python train.py --n_head=3 --head_dim=64 --vocab_size=898 --activation="tanh_gelu" --norm="layernorm" --norm_eps=1e-05 --positions="learned" --attn_scale=0.125 --bias="all" --init="normal" --init_std_qkv=0.0509 --optimizer="soap_variant" --decay_fraction=0.824 --decay_shape="pow" --dataset="wikipedia_en"
Each number is 50 + 12 x the weight over its row's rms, rounded and kept within 0 to 99. Layers, rows and columns count from 0. The size before them is the row's rms in percent of the matrix's.

# up: layer 2 MLP up, 768x192, rms 0.298, rows 468-503, columns 96-191
# down: layer 2 MLP down (transposed), 768x192, rms 0.27, rows 468-503, columns 96-191
up468 069:73 50 28 59 59 49 63 57 55 63 65 68 50 45 33 42 32 51 43 48 45 62 33 39 54 52 66 55 49 45 34 41 54 15 54 34 63 51 32 57 36 58 74 39 56 47 46 50 27 49 59 48 40 70 69 50 44 48 48 49 68 36 30 46 46 43 57 59 49 56 41 47 72 45 27 55 73 74 60 66 57 59 63 37 61 39 63 37 47 48 46 69 40 44 59 47
down468 093:62 43 45 77 29 47 69 47 38 60 56 49 29 50 61 59 57 57 52 37 52 50 46 49 49 50 65 29 54 70 54 61 39 59 56 77 57 63 46 30 57 56 66 50 41 50 40 19 59 58 47 52 75 56 61 30 56 62 56 52 43 53 67 54 43 34 23 18 57 57 70 42 53 55 69 39 49 61 58 58 59 35 47 70 43 34 48 37 29 64 62 51 40 65 43 71
up469 105:37 38 53 34 55 43 65 39 53 55 47 24 36 31 48 50 46 34 60 60 35 36 59 40 77 44 76 64 58 46 44 61 45 61 46 52 35 72 58 44 58 48 58 59 48 41 74 39 48 63 37 69 53 49 30 57 38 61 63 36 47 35 56 42 32 46 42 44 83 58 40 50 48 47 44 43 64 60 51 46 34 48 51 43 43 48 40 68 46 48 53 63 54 39 57 56
down469 093:50 65 63 63 62 60 31 40 73 65 53 57 59 54 43 38 64 47 39 45 58 75 29 45 49 48 45 48 54 29 60 40 48 23 59 49 24 60 44 51 64 55 46 59 63 76 50 57 32 55 38 38 75 38 32 56 46 53 52 54 59 15 74 26 42 56 56 41 54 29 33 64 51 46 32 47 42 34 37 58 43 42 66 60 40 50 54 59 53 56 59 65 52 61 66 33
up470 103:52 53 57 49 55 49 41 49 38 62 52 67 32 50 47 53 30 43 46 62 41 61 44 49 46 43 58 42 40 52 43 55 46 46 47 26 24 61 58 32 64 57 50 66 49 56 45 61 68 61 53 82 70 65 48 49 26 65 52 37 48 60 71 46 33 51 64 49 25 44 38 59 54 42 50 60 59 72 53 53 41 59 38 52 61 40 51 37 56 44 70 48 55 52 37 38
down470 114:64 47 75 71 44 26 62 50 39 57 52 56 44 68 55 61 32 46 75 50 48 35 47 46 70 35 48 31 47 74 52 56 39 47 46 33 42 35 39 51 44 50 59 46 44 56 57 44 66 22 39 52 55 55 61 45 26 17 29 68 54 55 66 55 34 53 37 65 47 48 40 44 44 65 69 50 36 65 45 48 36 42 60 50 33 47 30 57 42 47 50 69 42 45 46 56
up471 108:40 54 37 45 25 41 63 51 39 33 51 45 42 62 39 54 39 47 46 44 54 49 62 59 45 55 55 55 61 55 33 54 71 50 49 53 61 75 58 36 34 47 54 33 55 48 44 25 87 64 32 56 48 45 26 47 61 46 44 58 75 53 60 57 59 67 51 37 35 41 72 40 85 71 45 44 33 61 52 66 79 45 42 58 47 70 38 54 31 43 43 44 44 57 60 55
down471 116:53 47 57 58 63 56 53 64 74 34 57 39 43 41 55 52 46 47 54 40 62 67 54 54 51 54 51 47 53 40 46 50 63 42 64 56 56 63 25 40 49 73 54 49 71 32 39 32 47 44 43 50 42 55 47 39 39 70 51 41 57 29 48 44 39 55 44 49 50 57 53 43 61 49 45 42 69 42 71 26 52 50 63 48 57 65 44 56 53 68 59 63 47 44 54 42
up472 106:60 48 69 28 57 49 51 83 49 27 60 55 36 17 28 29 45 43 58 75 47 48 60 43 53 41 51 37 57 56 59 49 35 50 53 62 66 49 45 33 49 55 36 49 58 41 50 61 55 49 32 51 49 72 66 56 43 40 43 58 43 60 75 53 48 64 51 49 57 40 36 56 56 37 63 48 53 54 67 49 37 31 53 52 43 39 64 49 44 39 43 78 21 50 43 65
down472 106:62 51 61 52 55 55 41 33 45 52 44 71 51 48 33 53 47 66 42 49 33 35 40 52 28 78 38 43 71 58 57 33 62 42 43 43 56 55 49 53 54 48 40 48 36 37 45 58 41 64 55 42 47 58 66 46 34 42 46 47 39 45 75 60 36 60 66 36 42 38 44 25 47 46 42 37 57 39 48 26 45 58 43 64 46 26 57 59 36 56 39 63 69 45 50 62
up473 108:52 67 70 39 51 40 38 59 41 46 79 51 51 22 50 68 54 46 52 45 63 57 36 54 38 46 50 56 52 34 67 49 28 45 49 50 48 64 43 52 60 55 52 40 48 58 56 82 52 21 55 51 58 56 49 48 33 50 60 39 45 44 66 46 43 29 50 50 66 37 50 48 49 61 56 51 60 41 48 30 52 52 50 40 39 30 45 56 59 45 72 57 61 67 41 79
down473 104:45 35 29 49 48 46 72 41 52 60 40 50 67 69 48 48 52 34 60 58 31 48 56 55 48 27 17 58 42 46 27 49 50 41 42 47 42 41 29 43 09 49 68 46 58 58 67 36 58 52 63 61 52 42 56 50 68 67 49 44 58 53 40 44 61 46 49 50 55 44 63 39 64 58 53 62 37 60 60 50 51 67 49 32 70 49 57 28 40 22 21 48 50 55 36 32
up474 101:81 58 57 43 38 39 65 34 39 55 43 59 45 42 39 54 46 39 33 50 80 57 48 52 59 68 32 53 29 45 53 40 70 56 41 68 54 46 42 68 59 39 29 58 62 45 70 54 70 51 53 41 50 42 23 55 54 27 56 35 46 71 43 42 62 44 32 35 43 71 61 60 44 44 52 47 53 64 48 35 59 54 51 51 66 48 48 52 53 47 26 40 40 44 51 48
down474 098:54 56 57 55 31 53 48 58 54 54 57 47 49 32 71 50 58 48 53 44 52 42 53 53 38 66 54 38 25 72 39 50 53 25 53 61 52 38 57 51 66 61 73 36 51 65 42 39 45 47 58 63 62 52 56 50 66 42 56 25 77 34 46 53 59 42 51 51 53 61 61 36 34 53 46 48 35 35 74 52 60 87 58 30 63 43 57 61 17 53 38 40 53 43 36 52
up475 098:42 32 59 31 57 46 66 44 55 37 49 51 38 28 51 53 56 47 48 59 48 47 48 63 60 50 61 45 34 48 43 72 52 39 53 33 62 35 49 30 60 54 39 43 53 21 58 56 50 52 61 38 41 41 39 58 38 25 55 49 59 65 36 40 15 52 48 83 46 62 59 51 38 51 55 53 71 61 51 29 35 46 37 40 52 64 59 74 70 47 51 48 57 64 57 49
down475 106:65 69 64 58 54 48 71 48 43 37 54 53 60 34 58 50 60 53 42 46 44 71 58 44 49 35 57 41 46 30 68 59 54 49 37 50 40 61 41 45 54 55 50 42 41 51 42 67 56 47 34 45 52 60 42 53 58 61 55 40 51 54 42 40 47 48 53 50 63 44 30 54 18 41 62 54 23 52 46 39 62 46 53 56 31 35 53 64 89 53 49 65 64 41 76 63
up476 109:44 63 45 46 48 74 60 72 53 52 51 29 62 47 62 64 59 54 62 55 61 48 35 68 41 44 77 43 31 47 33 47 49 67 44 54 41 25 31 60 26 55 43 39 42 54 44 34 54 56 18 36 62 58 41 51 44 49 48 34 61 27 42 44 62 50 40 46 49 52 58 64 64 61 41 69 37 36 81 60 38 75 58 50 44 50 48 30 40 54 68 46 30 53 34 62
down476 109:55 56 72 59 49 48 64 38 71 61 29 70 53 46 38 45 41 53 53 57 62 47 48 38 26 46 41 77 54 50 55 36 41 52 34 80 61 40 36 34 28 51 59 35 69 45 27 44 55 63 39 64 43 39 53 46 26 48 48 29 20 56 54 48 59 42 49 39 33 49 57 61 50 40 56 46 44 59 58 61 61 37 65 41 47 60 47 62 58 39 69 27 61 47 44 61
up477 096:59 53 33 53 50 57 60 27 30 41 60 33 58 38 43 46 63 77 55 40 34 73 66 38 54 66 56 51 65 67 71 58 52 38 40 58 60 48 63 50 67 43 38 62 22 57 41 27 54 49 49 43 60 70 46 79 57 66 42 58 31 45 27 46 54 37 49 59 59 40 40 50 65 44 60 42 51 42 48 52 63 27 52 47 49 52 45 39 46 45 44 57 33 43 64 49
down477 095:52 47 53 48 34 49 48 48 52 60 48 43 54 62 56 37 63 70 66 25 67 65 70 66 46 43 50 25 31 31 73 66 28 44 60 47 54 48 36 59 46 44 56 56 43 58 64 64 58 46 44 63 42 51 61 63 39 66 60 81 64 29 54 39 48 33 49 55 51 39 66 36 50 72 48 60 32 54 37 49 48 48 60 66 43 46 43 69 43 53 49 41 47 36 53 60
up478 086:53 53 52 51 50 47 54 56 43 58 35 44 57 72 56 67 50 59 46 51 38 51 23 40 46 48 62 30 53 58 41 40 40 52 19 32 66 58 81 46 34 63 60 55 75 48 46 35 59 46 56 50 58 63 66 61 46 46 66 59 48 66 60 40 61 42 51 31 50 42 63 39 73 63 41 29 49 38 24 45 39 63 40 55 46 55 48 60 37 47 62 48 47 69 56 54
down478 083:58 56 52 57 53 57 39 53 46 18 70 50 71 29 62 41 62 51 54 64 67 47 50 55 66 33 61 69 46 48 78 41 56 31 66 42 38 43 48 61 52 54 66 54 46 57 43 60 42 35 64 56 62 41 35 51 64 78 60 52 65 37 40 39 71 57 47 34 46 47 58 62 54 41 47 64 29 48 43 44 71 67 54 69 42 68 57 35 47 49 41 63 59 36 52 61
up479 096:36 45 57 57 66 51 58 63 48 50 29 75 60 55 56 53 11 47 44 59 54 57 17 30 56 44 18 54 49 46 56 43 46 42 53 47 33 61 64 53 36 65 44 51 60 43 41 42 51 56 47 46 42 43 41 57 54 42 49 40 41 35 69 45 46 44 42 64 50 41 50 76 52 43 40 62 63 56 25 46 54 53 47 39 63 54 54 34 62 44 43 43 46 54 48 53
down479 104:32 53 54 49 21 45 47 62 43 35 65 36 30 66 50 33 38 48 35 48 54 46 55 58 37 40 53 38 35 36 46 78 65 38 38 55 63 51 66 47 56 50 63 47 48 49 28 45 50 34 48 51 46 51 41 35 48 48 60 27 41 85 48 59 41 73 36 36 51 40 50 47 43 40 59 58 38 33 59 35 60 61 58 52 68 49 41 59 52 48 25 67 58 50 26 58
up480 094:54 45 66 54 58 54 48 47 61 39 50 49 46 41 46 38 46 74 46 69 54 45 58 22 49 51 37 46 43 30 51 36 56 71 62 50 23 54 29 44 28 44 36 39 29 51 62 31 54 66 41 59 40 57 19 55 51 54 45 82 52 33 41 47 52 54 67 52 65 60 47 50 54 63 28 49 46 53 45 54 60 48 49 61 45 57 58 69 54 45 72 47 33 53 43 69
down480 097:60 59 40 62 43 57 46 52 53 75 38 64 34 68 62 51 65 41 58 50 70 51 57 56 52 44 65 33 41 35 46 43 49 54 66 38 62 57 47 40 50 71 52 33 76 44 71 68 37 33 51 54 58 51 56 42 30 57 40 58 52 54 60 56 47 47 61 58 44 34 57 82 60 52 49 56 49 46 89 43 45 42 40 39 39 71 46 47 48 65 37 69 55 31 41 42
up481 099:51 46 51 64 24 53 65 31 47 52 48 56 49 62 29 70 38 44 31 31 71 34 47 41 67 29 60 41 60 46 58 36 37 41 42 63 51 42 44 57 48 74 31 62 42 37 49 40 39 57 37 55 52 47 67 60 42 39 56 46 41 46 30 50 36 48 58 68 39 43 54 73 46 41 38 49 37 62 48 51 52 56 40 48 65 65 29 48 33 40 21 82 70 41 54 31
down481 110:68 72 65 42 49 53 65 57 65 32 36 58 48 22 38 51 54 55 32 50 49 58 48 54 46 32 64 51 68 53 53 66 46 55 71 51 64 39 52 43 53 53 57 55 38 46 57 43 64 45 35 41 59 59 47 46 46 35 46 52 58 48 59 43 62 56 26 34 24 55 81 49 34 42 17 49 33 58 61 30 30 40 63 53 64 64 51 56 63 63 60 55 39 36 35 62
up482 091:66 56 44 40 54 63 47 45 55 64 47 55 55 40 46 61 52 62 40 53 56 71 50 52 46 44 67 41 53 44 52 49 51 49 64 56 63 56 87 50 40 44 30 60 61 20 53 33 35 54 46 47 70 39 51 38 67 58 54 60 57 57 37 54 48 19 44 47 68 72 37 40 33 55 55 34 58 51 51 72 33 50 45 46 47 33 53 50 54 32 53 62 26 52 59 53
down482 095:50 57 35 36 49 58 50 12 36 65 42 70 56 48 50 51 41 47 42 61 45 43 48 59 41 44 76 53 66 46 48 54 57 59 51 46 59 57 62 50 54 51 41 41 48 42 58 48 48 66 53 78 48 29 53 59 58 50 75 40 55 43 47 63 66 17 33 42 30 38 49 45 33 57 67 31 33 43 78 57 59 48 69 54 33 47 51 47 51 48 42 67 52 63 56 36
up483 105:55 52 62 54 47 62 32 48 35 39 66 53 53 45 62 57 42 35 53 47 53 53 44 34 34 46 65 48 48 65 36 24 41 51 43 46 38 44 60 57 47 37 61 60 60 56 34 39 46 61 45 22 50 24 54 41 43 44 49 56 67 74 37 58 43 57 33 76 50 55 48 59 44 77 30 65 59 69 49 40 61 50 83 62 64 68 52 65 42 56 45 41 40 57 55 41
down483 100:41 68 74 52 71 16 56 43 64 58 43 44 49 39 51 58 50 57 44 60 27 48 47 72 44 47 55 60 66 48 51 51 50 71 45 46 67 53 43 35 51 49 34 52 56 31 63 37 50 36 57 57 48 33 36 45 40 41 45 61 50 51 39 46 52 50 55 13 39 60 38 37 41 43 44 52 42 63 37 54 55 60 53 56 30 51 28 40 54 54 42 46 38 44 54 45
up484 106:64 39 32 58 53 67 48 47 49 31 65 45 57 59 40 25 34 50 50 54 57 57 39 35 37 20 49 61 63 55 71 58 40 59 61 78 39 61 54 66 55 63 30 50 45 57 49 42 54 51 61 59 32 50 53 53 64 61 46 21 35 45 45 49 53 32 59 41 51 43 37 56 76 35 27 56 52 57 51 68 60 39 45 47 40 29 57 60 56 61 50 52 50 65 40 45
down484 099:48 55 69 25 53 53 45 61 59 50 43 44 44 58 57 63 59 50 48 38 64 47 65 54 60 49 45 30 45 57 27 42 65 58 39 40 50 31 42 62 60 42 30 50 40 31 39 52 43 42 74 38 46 45 73 79 42 42 56 52 55 65 58 54 45 37 37 48 41 74 74 58 36 50 48 80 41 59 52 52 39 47 46 39 63 56 70 39 60 38 50 57 60 39 68 47
up485 102:51 52 37 42 55 50 31 35 34 45 50 36 55 64 34 55 42 43 42 33 59 54 66 35 49 65 49 43 53 35 48 26 63 46 44 45 46 43 37 59 50 37 52 31 25 55 57 41 62 51 45 61 48 32 53 27 61 56 37 33 52 60 36 60 64 42 62 37 46 58 73 50 57 49 50 54 52 58 62 41 45 76 42 50 56 50 44 55 50 50 50 51 53 59 49 46
down485 097:45 62 32 42 72 64 70 42 67 41 44 52 40 41 54 38 43 74 50 38 73 49 49 37 60 49 58 37 52 59 63 48 43 66 58 47 40 65 49 35 68 46 64 64 42 55 40 56 34 56 51 46 43 56 62 54 51 47 32 58 41 41 52 74 71 72 57 47 53 47 54 69 53 70 35 51 54 48 43 71 55 55 61 52 47 63 62 37 60 55 43 63 62 27 51 81
up486 114:55 74 58 44 37 63 39 32 61 43 44 69 33 48 37 62 32 50 52 57 62 58 75 43 42 54 38 53 48 60 49 52 57 56 78 68 51 50 65 57 56 66 57 31 42 43 65 47 50 49 51 50 45 58 36 67 58 51 39 34 33 49 58 56 41 42 52 71 43 45 48 70 62 62 61 72 39 34 34 47 53 40 51 58 66 56 44 71 43 47 40 42 71 67 65 79
down486 108:51 51 55 56 43 55 73 65 44 43 33 55 42 36 66 56 48 65 36 49 60 49 36 42 41 48 23 33 54 43 48 54 31 36 50 30 67 44 42 46 36 41 44 76 77 44 39 52 49 65 46 47 39 30 36 73 67 71 39 41 54 43 47 88 32 49 49 48 60 65 67 27 38 38 44 57 75 62 47 59 46 46 46 59 41 37 50 54 41 55 53 47 24 52 66 52
up487 105:47 22 68 31 53 42 28 52 60 36 54 64 36 56 75 54 55 42 59 51 59 45 41 40 48 46 51 47 37 60 44 56 57 58 54 44 56 58 52 46 63 46 61 71 42 40 45 60 57 26 52 57 39 25 44 60 37 65 42 46 49 47 50 53 61 18 54 25 59 57 48 50 68 52 66 43 73 68 51 63 46 55 23 41 50 25 57 40 44 71 59 68 27 48 65 64
down487 093:64 40 50 50 62 39 27 36 55 45 36 69 50 53 63 42 42 56 30 41 48 35 57 54 41 68 63 51 44 59 56 55 30 35 51 44 33 40 37 51 64 52 64 54 44 83 49 62 44 42 48 41 42 63 78 59 54 68 59 59 63 53 40 43 58 57 63 37 37 41 34 31 68 29 56 47 62 50 57 55 29 40 51 60 65 54 50 29 46 91 51 48 65 66 57 56
up488 103:40 60 71 50 52 64 58 55 46 44 56 54 51 55 40 64 61 31 41 45 39 52 66 51 42 55 50 65 44 23 50 51 36 47 53 51 51 43 64 47 44 52 47 61 35 54 41 43 56 44 56 78 68 35 51 55 24 43 59 60 43 60 33 78 45 42 49 45 65 34 49 64 51 49 64 40 64 60 28 56 41 63 45 28 45 31 46 42 41 41 50 74 48 72 53 62
down488 106:37 58 40 61 42 27 54 58 41 53 44 37 65 64 54 44 35 68 30 68 41 37 50 67 57 56 63 35 72 48 47 53 54 74 50 45 67 33 40 38 63 75 49 59 42 54 38 52 33 51 71 29 51 55 52 39 70 64 70 56 50 46 55 65 40 44 42 55 51 59 50 63 74 32 53 40 56 35 47 49 65 49 52 77 55 58 44 38 58 47 42 56 43 32 34 46
up489 100:37 64 38 38 42 52 42 54 57 47 33 46 58 68 58 44 47 84 36 50 39 36 68 34 51 49 47 65 42 56 49 64 57 50 60 50 40 37 52 57 62 54 53 48 58 31 60 52 47 42 42 34 61 42 23 39 38 45 55 60 50 82 17 55 41 41 52 51 81 56 56 60 33 38 50 79 50 49 48 47 50 53 51 27 29 31 52 45 62 66 68 44 40 46 53 53
down489 092:51 49 74 50 46 69 56 53 30 54 50 64 62 19 44 45 51 61 55 64 48 42 63 45 50 53 46 59 53 50 71 50 31 62 54 46 50 49 34 70 57 40 59 59 47 41 49 40 52 56 38 27 42 57 57 25 67 28 70 58 63 38 50 58 57 40 35 42 64 38 55 41 50 34 61 49 38 31 50 53 45 59 64 60 37 59 46 56 43 56 25 53 70 40 51 43
up490 097:46 33 69 48 59 46 45 54 45 58 59 51 54 48 41 48 42 49 45 59 64 45 36 52 49 60 69 54 76 36 56 45 69 32 43 47 47 51 70 50 52 40 60 51 59 38 44 39 26 55 53 40 50 56 69 65 34 66 52 50 50 71 47 39 77 62 34 45 43 27 42 29 35 32 45 44 67 61 51 43 47 66 24 36 42 60 60 60 61 50 35 60 51 51 54 33
down490 102:32 38 60 55 70 59 47 38 59 44 72 51 66 41 74 36 56 29 66 60 58 47 44 47 67 56 24 65 55 57 59 67 58 35 57 49 28 58 41 61 36 48 47 53 71 59 42 49 39 45 29 41 56 38 55 44 47 67 48 44 42 46 49 31 44 12 59 19 52 51 52 53 49 48 39 35 60 47 39 53 35 53 78 75 54 50 65 57 41 60 31 42 47 48 71 42
up491 091:56 26 29 63 53 48 57 69 60 38 65 32 43 46 42 63 47 43 48 54 57 47 33 47 47 45 58 68 64 67 49 50 47 47 42 42 43 46 60 28 37 22 58 50 49 44 58 66 62 65 55 63 57 42 57 71 78 53 65 63 39 66 55 59 62 44 55 35 38 60 52 50 60 53 58 42 57 48 51 42 38 38 47 62 56 49 41 57 57 39 26 70 37 44 51 54
down491 094:41 64 34 69 69 59 58 47 38 55 59 58 45 45 52 33 61 61 47 60 29 62 41 35 47 41 57 62 47 49 46 50 34 47 55 71 63 59 56 54 65 62 53 51 57 59 39 41 20 69 40 40 67 53 61 44 39 60 41 35 50 44 47 45 72 51 53 47 55 19 32 62 37 51 46 41 39 38 33 44 63 38 56 64 37 40 53 52 59 62 42 54 42 69 51 65
up492 092:52 48 50 41 47 65 49 59 26 68 58 52 40 49 23 40 32 39 58 55 57 42 36 50 47 49 54 64 47 60 58 49 35 45 43 57 67 74 37 65 31 39 52 34 50 34 58 43 44 72 39 49 39 71 57 61 54 47 75 50 54 46 57 52 42 67 49 46 45 52 43 25 45 58 56 65 61 60 62 40 35 44 47 52 55 64 61 69 25 47 51 47 44 64 46 65
down492 099:55 46 77 67 43 52 34 39 31 48 66 39 64 61 58 51 56 64 16 46 56 57 58 66 57 78 48 45 51 47 64 47 55 24 65 25 54 46 32 57 29 46 50 40 45 55 65 61 20 41 47 50 35 47 51 42 57 41 51 45 31 17 53 60 54 84 57 32 63 57 54 39 42 59 39 42 70 35 64 38 64 36 44 55 76 37 38 37 57 48 38 38 66 55 36 41
up493 095:51 28 72 42 61 70 27 59 56 38 38 60 49 49 42 52 48 51 61 43 56 41 48 63 52 39 65 37 22 65 38 61 60 59 40 46 69 37 66 50 53 68 63 60 50 46 44 44 55 45 48 44 48 64 55 64 39 38 39 51 64 50 47 33 59 33 59 41 30 65 61 48 48 32 61 46 46 51 50 40 59 38 50 54 45 43 38 60 37 49 49 45 30 82 39 56
down493 096:54 41 34 49 52 52 61 38 56 53 44 47 46 62 46 47 30 61 69 36 49 72 46 53 64 57 38 52 36 65 66 49 46 46 56 42 75 34 40 40 42 50 67 55 37 58 59 40 55 36 43 41 47 26 45 34 28 68 34 40 51 42 51 70 56 58 51 44 45 79 44 56 58 48 73 44 54 40 37 48 49 40 28 49 66 58 76 49 57 70 42 61 51 71 65 48
up494 097:42 26 38 47 45 60 67 50 58 46 55 54 62 29 47 65 25 50 44 40 59 36 40 58 55 61 47 47 57 52 30 50 51 37 62 61 65 35 62 64 61 53 54 48 53 49 71 44 67 35 58 59 47 42 50 64 42 54 32 70 59 61 49 44 39 50 54 32 71 70 32 52 49 24 39 48 71 72 30 35 58 41 54 58 43 62 39 66 66 44 63 66 17 61 55 53
down494 079:61 50 53 41 29 47 39 57 47 63 34 58 37 49 67 32 54 54 51 44 48 52 48 60 42 44 58 45 48 68 45 35 41 34 61 41 44 50 50 42 55 62 58 34 52 52 50 53 29 59 41 46 64 62 48 55 40 34 39 35 46 66 45 49 47 48 41 59 51 37 54 73 58 69 45 28 20 49 46 50 40 38 08 46 51 51 67 37 37 51 44 39 72 58 43 45
up495 111:65 87 50 53 29 61 50 45 41 44 65 54 55 36 45 57 34 63 41 32 48 54 50 34 62 55 54 58 44 44 54 53 35 64 47 48 66 46 51 66 37 44 61 61 52 55 33 32 35 43 51 56 59 42 44 68 50 48 39 45 46 50 59 49 45 47 32 48 67 68 29 48 62 60 53 69 58 37 46 54 50 54 45 65 40 34 36 56 46 35 59 39 73 78 60 48
down495 119:55 46 33 53 59 63 59 50 62 40 40 70 54 31 61 63 65 54 51 44 40 47 57 52 68 66 60 49 31 43 48 60 69 49 61 62 29 60 46 49 36 47 30 52 50 57 49 69 54 48 74 66 45 30 38 60 38 45 38 52 45 48 42 41 58 55 49 40 50 60 39 49 57 66 46 32 53 73 52 20 45 48 58 40 67 27 60 50 59 31 51 48 48 41 51 59
up496 104:52 49 67 47 60 38 33 54 61 36 46 49 53 48 54 74 37 62 59 40 34 50 73 60 42 32 65 59 50 62 48 32 50 26 37 49 54 26 47 42 25 60 63 56 43 38 45 48 57 20 53 62 38 60 25 47 51 50 53 45 50 36 51 59 45 55 51 65 48 65 66 38 28 65 58 47 46 41 71 72 50 36 30 76 44 53 87 41 37 24 46 39 63 67 67 76
down496 097:64 44 37 64 61 40 43 45 54 65 36 47 53 48 73 44 60 47 48 47 62 69 70 69 54 40 62 54 64 62 51 40 27 23 56 55 08 77 52 32 36 61 36 52 49 67 59 60 38 63 47 44 60 45 65 51 31 56 57 46 58 33 54 42 35 42 59 46 44 38 55 49 45 44 45 48 42 47 52 41 34 51 57 33 62 64 53 40 49 64 54 72 62 46 57 51
up497 104:39 32 90 44 36 43 29 46 55 51 58 41 56 42 54 56 40 50 49 61 55 35 42 47 35 68 59 58 42 52 69 40 62 63 48 66 50 40 55 58 47 59 61 52 53 32 70 47 40 56 53 71 50 60 27 66 45 49 32 34 32 54 28 63 46 49 66 50 41 28 37 56 48 29 43 49 59 60 71 47 36 50 49 39 52 30 60 51 56 45 53 50 55 39 63 52
down497 103:45 47 14 31 52 53 45 61 64 52 54 53 35 75 63 44 55 38 60 51 59 44 53 48 52 59 56 34 29 55 39 61 51 14 44 43 36 57 25 60 49 51 49 60 52 62 55 43 44 36 48 46 62 60 42 68 65 53 53 80 74 64 50 40 47 56 36 69 45 62 42 51 43 34 64 43 47 39 36 67 25 40 53 37 56 56 77 64 37 70 27 37 67 70 44 60
up498 088:57 48 52 71 58 78 53 64 40 26 32 41 34 59 33 76 67 58 75 53 55 63 52 44 33 52 61 52 76 70 54 55 24 48 26 51 41 34 39 54 57 41 44 57 66 68 52 59 33 50 40 64 51 48 48 45 70 45 57 38 40 50 52 52 49 60 44 36 50 63 40 43 57 72 56 59 59 57 51 48 38 41 58 30 34 31 44 54 38 62 31 69 55 57 45 33
down498 089:48 35 56 51 54 27 28 58 76 65 36 51 51 43 60 40 43 42 37 56 57 44 59 47 58 41 42 53 26 33 40 57 73 53 65 49 58 59 71 40 51 33 61 41 42 62 45 66 51 37 48 55 21 67 60 66 16 63 53 60 58 48 47 58 49 67 64 38 76 53 73 41 62 42 60 62 32 53 38 24 54 47 77 55 62 61 47 56 55 32 50 54 50 43 58 66
up499 098:63 64 54 71 36 43 51 40 51 47 51 52 48 34 31 59 58 44 56 39 47 52 44 54 42 52 59 45 60 48 58 30 56 41 45 54 63 52 27 38 33 52 62 46 71 59 52 32 62 41 29 42 41 46 39 60 56 48 63 41 62 67 34 72 41 29 57 39 34 61 42 44 55 65 47 48 55 36 78 79 72 45 45 69 56 56 51 63 40 33 34 62 39 33 81 48
down499 098:65 33 16 31 60 40 35 45 66 51 44 50 39 62 62 47 68 30 66 50 69 62 52 62 46 66 56 57 54 64 36 49 42 51 39 36 30 53 64 49 63 39 55 59 46 50 43 51 31 51 71 29 41 47 57 60 34 40 57 54 47 68 33 28 32 50 43 37 52 36 52 43 37 27 38 62 47 67 42 56 67 39 60 54 60 51 41 60 59 53 43 53 75 45 51 52
up500 100:33 19 51 52 56 49 30 73 52 60 63 26 39 44 34 65 60 47 53 35 57 60 53 55 41 43 58 56 28 59 62 51 50 42 40 48 67 49 33 55 29 47 50 53 66 37 66 43 40 45 63 42 70 49 45 55 55 45 14 67 42 72 60 55 59 44 20 54 37 46 53 58 54 26 57 68 52 44 36 58 46 81 44 54 56 73 38 28 48 64 46 58 63 46 51 53
down500 095:76 69 23 36 49 58 48 29 57 69 47 44 57 95 50 37 67 40 51 57 43 63 61 20 50 65 35 63 65 43 48 42 34 51 46 48 43 35 44 45 65 54 55 40 61 50 59 66 80 48 58 40 41 46 30 63 30 36 62 36 55 58 50 44 41 69 65 48 54 59 42 48 40 76 56 43 38 42 57 61 51 60 59 51 36 51 53 51 46 37 71 48 38 48 48 38
up501 089:51 57 31 53 37 53 59 68 57 44 62 41 74 49 58 55 48 55 23 34 39 71 71 43 24 42 68 54 37 73 58 46 50 34 45 39 61 58 68 54 34 52 46 59 43 48 80 43 71 53 64 52 61 50 51 58 41 42 46 45 43 47 33 50 46 43 63 63 68 34 39 43 58 71 58 50 67 42 46 53 70 67 53 68 25 45 42 43 44 49 45 41 44 23 46 40
down501 093:49 64 60 47 54 40 29 41 43 37 53 49 41 34 47 29 51 73 55 36 47 51 62 35 54 53 24 43 61 62 39 40 49 41 49 45 55 49 55 51 61 32 68 35 46 65 47 59 46 43 31 46 41 47 44 33 64 71 70 66 58 58 44 42 09 60 60 56 60 41 43 48 43 36 56 51 55 64 54 31 52 38 51 49 55 33 70 36 58 46 53 70 53 34 68 40
up502 105:56 54 36 48 83 66 64 60 36 40 60 48 39 45 51 42 60 52 53 55 51 50 51 46 42 55 52 56 62 26 37 47 50 62 36 52 39 36 33 66 32 53 66 51 40 38 62 45 76 48 57 49 40 71 41 65 55 33 53 55 48 43 45 62 55 50 67 48 41 62 51 30 41 52 48 60 41 51 57 72 71 57 38 42 73 40 46 56 24 52 45 39 30 61 54 58
down502 109:40 48 57 52 54 51 67 53 42 54 52 75 47 57 72 80 50 51 58 48 40 45 64 52 50 47 53 40 48 46 32 51 62 48 58 49 61 35 69 54 53 48 39 44 51 52 40 37 33 43 67 45 60 74 73 26 63 43 79 42 45 60 65 59 38 45 52 63 38 24 55 52 57 52 34 35 43 41 30 67 69 53 65 70 52 26 51 36 67 59 63 37 48 59 54 45
up503 106:39 22 38 51 57 58 43 64 58 34 71 63 54 50 44 50 33 45 41 56 73 58 47 53 53 47 55 47 37 64 29 48 50 61 37 43 48 47 30 68 41 46 30 63 50 56 37 52 51 56 41 47 39 69 30 41 54 40 52 62 43 57 55 54 44 29 51 53 53 75 39 56 71 61 41 44 65 47 34 50 62 63 65 51 55 43 46 35 43 56 57 46 31 60 30 58
down503 111:41 45 32 73 38 51 37 41 42 82 41 56 62 53 47 40 48 42 44 57 56 42 64 47 61 44 45 48 51 51 31 35 65 61 44 52 54 51 46 52 62 46 57 50 68 53 78 71 46 52 52 51 43 72 57 50 29 60 54 61 58 42 27 59 54 52 52 30 36 57 30 55 49 44 57 47 35 33 34 63 48 48 69 58 51 65 42 55 50 86 34 51 52 39 61 61